config.yaml
n_layer: 14
d_model: 256
n_head: 4
n_kv_head: 4
head_dim: 64
d_mlp: 512
vocab_size: 1953
activation: "swiglu"
norm: "rmsnorm"
norm_place: "pre"
norm_eps: 1e-05
positions: "rope"
rope_base: 10000.0
rope_fraction: 1.0
qk_norm: false
attn_scale: 0.125
bias: "none"
tie_embeddings: false
parallel_block: false
init: "uniform"
init_std_qkv: 0.0337
init_std_o: 0.0
init_std_up: 0.0337
init_std_down: 0.0
optimizer: "muon_variant"
lr: 0.00653
beta1: 0.93
weight_decay: 0.0
lr_head: 0.00601
grad_clip: 0.5
warmup_steps: 200
schedule: "wsd"
decay_fraction: 0.92
decay_shape: "linear"
final_lr_fraction: 0.1
batch_tokens: 32768
seq_len: 512
doc_mask: true
train_tokens: 355600000
steps: 10853
dataset: "wikipedia_en"
Each number is 128 + 24 x the weight over the matrix's rms, rounded and kept within 0 to 255. Layers, rows and columns count from 0. Numbers have three digits each.

# gate: layer 2 MLP gate, 512x256, rms 0.13, rows 16-24, columns 0-255
# up: layer 2 MLP up, 512x256, rms 0.131, rows 16-23, columns 0-255
# down: layer 2 MLP down (transposed), 512x256, rms 0.0584, rows 16-23, columns 0-255
gate16:114097101096141070144173155132123109119148116158133101101077142155130138147124129133103143142138140083102115100138133156135145134099124122155101180150116156095107144126140129076142179158116173113144194155136121136181143129073116122152117126132131130132136117124149109125160134136105087131080114132147100112123138124084138094117123113104124122162141113141143144094100171150122075157165111122126125122109092115126170121109137131146144130112211152124150096108103128123099191090134118197125098134129128174121120108173098121108146079162104136126126075137130125137153070135133141127167088138142112145110150122122121122097117120094141089130123130103112159070130138138153137095129126117102142154135152112157095165139104142090128106116108133140161166150125108091159116130139139
up16:123131120134157115148158148119175109101131100088155084114100111141156163122111113121148139152132104088106140099167139103090120138137111115149119116126094118137171112102134120097162114179115186130133115132130095112131122109141097139096107122134159175120132138163145143146151134083166159148135139181169081099158153124107124123176051111115135118108133119167126140142103142132108147190147154132129125132080159154136143127140124146156133164101092115141123112143156153143140132110137125132162135121168101130127108087148164104122141083110110152150122081114134174109144101115095140107138104105123104139158159108082117126137164138106138158116138132134099155140142107157149161161115140118108118158148081091151130129142133133100164144085122064091143104096135131096111115146163119
down16:089114139130139116158123155118141103116137087123166160159133100129119136121132119122140125169140131119107078156118095100159159103110143067141149160125136124151119168131160083140081123124123116173121130108133128098127119149112152143141103095128141061108159149134156163099138128137160119120097160102116136161135098139132171133132123119133110117082105110174161111121109095113110136124133137102136129109076130112107139124158138096111126112121170145131127142100135157165128127128169141152117138124171094131105073113152160068100141101126128163141140124167153126119143150091154181138120119082128124163118122147153079185166157124112175151083086132122101177138179149140143116117174158138121164168101069143161141120113106147134115135091128087115146170146122103104182131110127116
gate17:191149077183176114127093124138135149093128158124096139097155075096130137132138146137151137103204144142120124144140150111103111180124103133105101126142130083142139119136111135137127119153167139127138131149109101134120110112136116116112108145124144133140117143112140157113120135124102135114145148108131119155135156123131119144058120093146147133074113099192093156140119137175144180148109136135134159147119136121109121155128131145149136151096134133129136140136145096158182115132144128137111167143141163146128100134144126093144144128113162122146107092100128104109113137129108124115087124139138102114105129155123136124106141127167094107121137115138129116142100152144131115124083114177125133124079147134128134175104098147076115112132152154125140110124162118102133114150125123
up17:126142099155115073136087132158095104185130157128116168082121097090162147128124159171135138081155127099084142129092104128131139122142125082104095116185148145150109130199159134121142148105115158181145152152140082146115099140135088109110122111136153125117109104114103197118116102137107105124124148110124118135095135140130170171120141109155136094097119144157142124129117139137077152138059130143117138100117103123115085161151124130137120123149127139120160137166118097095115095116116145114133162115135179126126074149132084182115127157128117132144119161097152126102152098120100107123113146148111103118110135112122160121136142116093089120150125140156147122162172113099157084122171146173136105138130163123115126111133116126107138081114132159150136145172127129149122112134112125
down17:167136166136145102103111161105140107154127094114166134151135123139194134151145166133101125120140141118119147178123127106133123152084139143085140132152116120136133110156166094125123091105161168106106122176129142128122189140161171107142106129122106123121070123072155143131158130133110130129112117133128117123107133156156117127092134146126146076111111173151124106084142107141141105119101076149155153132173102087140153176120140129081134173118171112115167153151127130127123114163126108120114147091106141184124130164148114121136096113146115128176063110129077126043112103114128134113111116163101133130167139138129154126126134111109092110095117121143135109115086110127151109153133126147164150109089110128093132158114142135128149117178127131118122135130123118148095121116142139
gate18:137124129161130108116109158104140138113136124107124066180151073109170130112134133099114142102106131160128124106147115128124125101118119147131102138121110112135202170087140105133136119155117089160106111081173159163133082108161144131144131143093104133125125161108113101168145108127131084121141183102131097157122112146139185134170141150160129173101131102131113146179111145171147126125111142145124135108134106117117138117113140118124203118109143108099091123131193082155157120100154124151121121131124096169121146144134157158109157146120147130131131157177162123097104133080151184193150091151098097136155097114110129138160146187105094132116105147140103121146116150141091115134064091168152131104127095105117143144133114131102113163129124100091125154136129144109144122135133100
up18:145155110132153124183164110131147142100116115148108117133083143123136182153107116187107149125161154111117142131141143143127086121108124135069137138056130140144129133147131104146160091101165097143085131110106127146115123136125181131175129109141100136123164156112140111173171106163127149154199128134095152109149128111111160088128093099120166143172139126118158143157126109137159083151118099114115078141134128116079146096127142149069110098157175132125126142116118098133123076089115101149158126096138172124134097137148103120160141118119138145156085083107148103128112130149103145121169123119142137124111151173106123140131144162124103122138118121188187120122105131088123070138120121108108122099126079127146111136135125157112126124129122168150100092138159111138143106119140154
down18:156145130113136060091125126153182155087101151144107153119111153132105124155137120112139103186111152155152176114155142102097097146137164121146167135138161144124057166144093176122130171083149126103124083157154109155129123124126140152140153155119091181108085176129114090139152144136135152150161095128118181071141124193092124137125113119132153134095125128167101112129148134145122117083124086150123115143092126123121122156115138154152131108107133131153155130100136121128149083155051167109166108082140111081119122118146112123149132121137121145075117159085089093170131085145093104145174107096110137106138172117112166117082125143142113149143133106203141120113101128117123104120129149126136139111158134158122105115142162124089128100146119089108147163129150139120112182142170084
gate19:148134115102120142183152125096123092078101124131140124116157176119117124129119122132120107113094127103130129094096127120122143171128116109139148167098123128159177089116143128129153161120133089143192134112109162123128128129120089109066149141115199107154108123102140116122132123121114101161182105161142154181162112083139150101101075098124136143118101114119131120089141133155157130155111098109130144110175103071131129140118106109161125127153128147077143101057110159134141105150152127168135119113126099119142120137127126181116112085152162151094139107131139130181134159076133136139092114092135093071075165121156099095152110089140143131147131139148097120131142111120113128111113097110105109151144125195149096095118157104107137086118111095048137129124139138138111153163089152
up19:127148134144128159155109100108122165180160145099097170096091133131166101139118142110143133159098093160182124138123140152137138127108105181103115127134127122126132120168075145138138143091163120084095164146099102157118148104136152099119130105133124122112123133143103130154148125089125147078135129145189143111122126103104101145132102156129150094123146096142122095162124127140099110131113137123120169160117138174148122126083135136120126112100154107164179116121114161145136153111143133142177117110160163099092165123129135086121139158142137111109140115107115103100093131112165097135111117121141158120144108122109146155150120101113120096112149108109150125149114138130155121169106085133136112099133109122102153161094101121102179092123136171154176146160154154105184147093164151
down19:130139156117106120114110131138113093146143112185162120110157071146158155073090097102116112145100151108117124134110140176165132147126071119168130109135140136115128171164129108134086134150131101103156119139116143177085127103139138094122081101113148123082153149126104124127142151117105103138107167155160128113103143137128121129116131117126129093132118130101143104090107108135214120133131113116115132125147161159159117162133083134109148130144129106135168144157133125139125176114132119156181150078142119131123139100100171114122103059147070100105090124112092134142152116157172136106122091141159128136116169120101136082118116112142163181121143144123082116136128142075132136146107139110082128140133123147109078141131161096066164154086167118095127133114132131163130137109127107
gate20:157098137125133169110121117137122115124114146118109150102110075151144124130106114105146123113126088151115140116113131160102122092116132111119140118156123127117120172128151143142133139114117082128133083143141090110147150152120153137122147099144117109131103119105134102125144111127130097118143119099115149132068152150146133163148148117147134130139107085165119142145114134107125110130122097147130086093162087132113158157142157156094169148122108194119137115128144099085147116107152072081126136144136087157099109131083089139105145081104136145125133129140178126139124101110104093149125111109145106150098140151116158107089166127064146131097145156107119163158116127114126137085107144155119124113120128119141120148154161147112095159090089157098094104093106096138152115118130157
up20:094156128104122136137151160133132123135154105140111126107151163157115096121107111150128135093152112138132111110106135105146181142138161171112098144087097139176104115106148152081121146174115105134141141152166141112122117135130124105135119097146151141090135168172158145091124132137149164171126077160150126143158143119187141128152125166183148153112161122137138117061129129152132156145139101148106112112121157118160140141113095086152093159130126120136133093143093161148129142136149149153120167147113138093140116151138142113191175155110142123096093146165082148124122154149107155107087126129115128122176147138125110153142137071124141137116094116106141135175071147105108154154102107145146154135146134147090100138132143129141164142150080135141182112063158094140111125114104089
down20:149115170134123101115131096104134104131158122111094131120120120116173126121128131123186130171126153123131137106112119141143146115077084095137160147119129104085126138125125162117152140157110116103090126109160128118105098211150105111116160106128142130146134117138168162119141112140129129118140140118192120088107114116136136130114074117120160117137126116143128118130101107108138162112082112114133162092156113117116115117147123121149168177105110141127132148089131118105151129180129179166107103180155137084116155132139112089129130154080122071131165112158173121160139184135106145150142130107123177131078133140141130182137151101148123120122121142128148096160111098131097132131095133175142145117104153106109105158128158126126097122123117164132150114129096111144140120138129113
gate21:125143143156129120121115149141108143122112131143180112158119116146122152106083105122124089115137141149131113151135119116132141113115152130120128124140156155137133072128159162148131153116163109117104108161110131135165118125089153105104106070162132150126136155147093098122152144128130120142132143145166168145166099151105126137152147158103084175128146156119128096130116128127127119133117127114120156150097160128109155111130166124093111120103111135133103142169116150124119120110155150117149132159107104093122138129128101147130127140138141122115152166107170135132099148126096160119134154110136126143108105121115141154160096135129119138119110166127094097138122084108122114125114128097169131139134108144116144129140121096150121084121113149134115123120151126135116134124125112
up21:138108122093160131112127118115155137129146142122115117099146111156135136162167130143150133121135065137136123143115116139135163146154120140127141122155098105126143144093123101114123156103094141114122149086151152152144153102138125160140147155095110083106152109166146116144136137133140114144128113077145110116105092119134091139153131119113159103118149111132128145128162159152129137159130103152126096121185134086136136132133109151146127078104131123140137125137129093118138141126109146126126100096135129145136104109106132150129099098129131168142118072162114160136191112132152156158118106132136154153162124116095148151130166101139130116092099090108143125135150124148163123125129120115098112110139152161137123132137143106126127135192123145111133112140139095125109129152109129
down21:124072142122145137177144117104139174152125128075139144106180149151165141125117169100127143139147116099152115117139118171120108132116109094130108135122117154159173137173142130115132134111120123124105108133106085127131149095152106097123119155130130159119141142146131132091104120180137149122133086103126103126107094112105134146147128129146131127109081134121145152115094125131150142127141123126121092168101141142088113154114116129122129096144129115133131119133180094114103102119145100124123118107116171134136126135101129129144126165112098140104104144156116112092112101150155103128110092160133151127173147114132124149137129105105142102142136109121114134146111123133113136136105114147104156136130145126150089166135147116086153088136107144138133140108116131122152126157126139
gate22:146081159091086150078109121115115106114129099136140124141129073149087143125123170158097104139128082092106123129149155138143141106150094145099134127128097102118124140125151106138128108096152173191115125125097124122143131118160112190167140095127150133105136175098129144093149102149134105159093127147121135125187148135156110137079163118140088080141149070151147103132137106162151108126111148140149133094137161073092133134124161113080112142118088111160099107136158110143159118157160128126134114127119130151141140173174103146121100105130107144131124154133144110184114118151102144131134121099111082146147107108151134144111114089141086132138120154113167074087171126149136174141137155084143119129129101109135140159135126126088143127145112143139078146089129116207149117141119128
up22:149102155096118105109127115136106107151134148143153155130133101132158171128094171108102122127135136098115147155158125142162154091120093123153126120129160121136089098126140135125123160127144121101133083133066076110141136142153136131125131143089112108132111092141092139113142110128103120109148125164091136141137157177116099131109163140140110089117136117142098129108117167127119114115101110140136137155142173125103151167169115103147104122100116137119164149127141117141120116130128121128103192112118165114134105181106113118139123133119085143092145124101141118160097195168138135119124087153107149171119113100163131156155134170124114150146136097104126157102139114103143101149146175124111115124129116085143163140147106124127137103162145120147164150173166096156162152124100130
down22:138118146088061122107135127134172138101132120110157159115138128130103136134186117146167102163118156112151129131141106160094126123142128162151108106132087096165152146202144106087150150109141172151135120117130120173144099136171135141111108116157128115178169157129128158136103142120128114151144159163133169141170096119105134117117113126123128083124120125124115072153099120116124111129148165119121129094150105133120112132123143131118077130160140130148124152145133117158115112140111120119104109132123111153123147153134083153115112065150119122162135167122203139131128116122032138108100113144116112119125122151109164101123156141147141169144131110144128109104156106149156114111112154106122121116125086094101128180160120125131182150109138132113127138156133105142152113127138118
gate23:111146159151170129129095135108132127136143123116146119144132131091124155081089128148102105062129114093147123096160160125159123106157036099123137125129149104127135113137115141100133163113170129123125122112140083135132115126126135093128147163156125138144128087159153111072091128136134108134121173124115101127159118096092120142140128081132121117131088127100141153130101135135142128138125129110111134121136113115103112129131144116143124171104168141115168128112150130113142122098099150073146164090134124139158133106104149137167121129082132116154115117116090108119155102149120147172118142120134164129083137106159109129118111140086120134124138176127126158112079140099140089121120137087151137103124140145118105101131134137122076179109100151113139118142100142104151112105142177
up23:115148135101172175143113113129155144111160127079123133118099152102124157099126118152125141100106088085132126098180101159130132131106090134128126106160146133133141102123129151133107131127127122096123119098134077111142122127154077151124164150163102116137137090150137124087123136126153121097143123158122092146142121089114103178134124070128171118143133111098123135140088159100138153122121136103121088126132108148131142150115112129116118144118145152149161123143160125122130096109134137156134142120123164168175163106122146141175169159133126110165118114104109114141130128135084150183121109084151116094072100086123119145109143146098092103090150152078140120081137147161131091139156142126107144150151173130135081089127126138131111127148130125112158148138127107101171107101155163
down23:125139201097131153166085159123093149099137113123123106151143097101112140082134146112146136172136114159113115142130130097177152076154154107092143148109108131120117097147086114144089147106115110131131121100145147126116118149095108125107110115152119092139098104187167111121117104120113140154147151133107127108114132158125144146120119153119121148143140119091157115167097118152110147104138117166069119148089119132140092119125125088121128122150125155177135169149132133118128144093146172120133168135102090095121127134125120148111077180115112148175099121143127137127155075162111134129117132125117110114119106096154144127092140135118131084128126157092092105119137127143123089139149124119098140102113099164122094135136141136171128136154121146095090140118123106143095120099117102
gate24:132126138120118173133152152146136133132147121135130153093099114117151136107120147121055119137119117164158126149125106141112145154124135085115095124079139158114122112145165118141101100113122125137147081140103080101117131119109161120151154121145132161151128152108136122088153154120146140105137144158102124101103138145116142140149169133178134140156144114116128139128110197150168095099148146137145062139091132120094102126112093116098113148108171142049194145119090147143129114120098136105141142128147157106138145082131122133207134139171137132150132112157128096161120091099139116122120065121127101121117180127109120130113095126113153141154116135127081152132120161131112160133113104135102182134115117154150113137116099151136130148124078102106133132095100124117131174107105188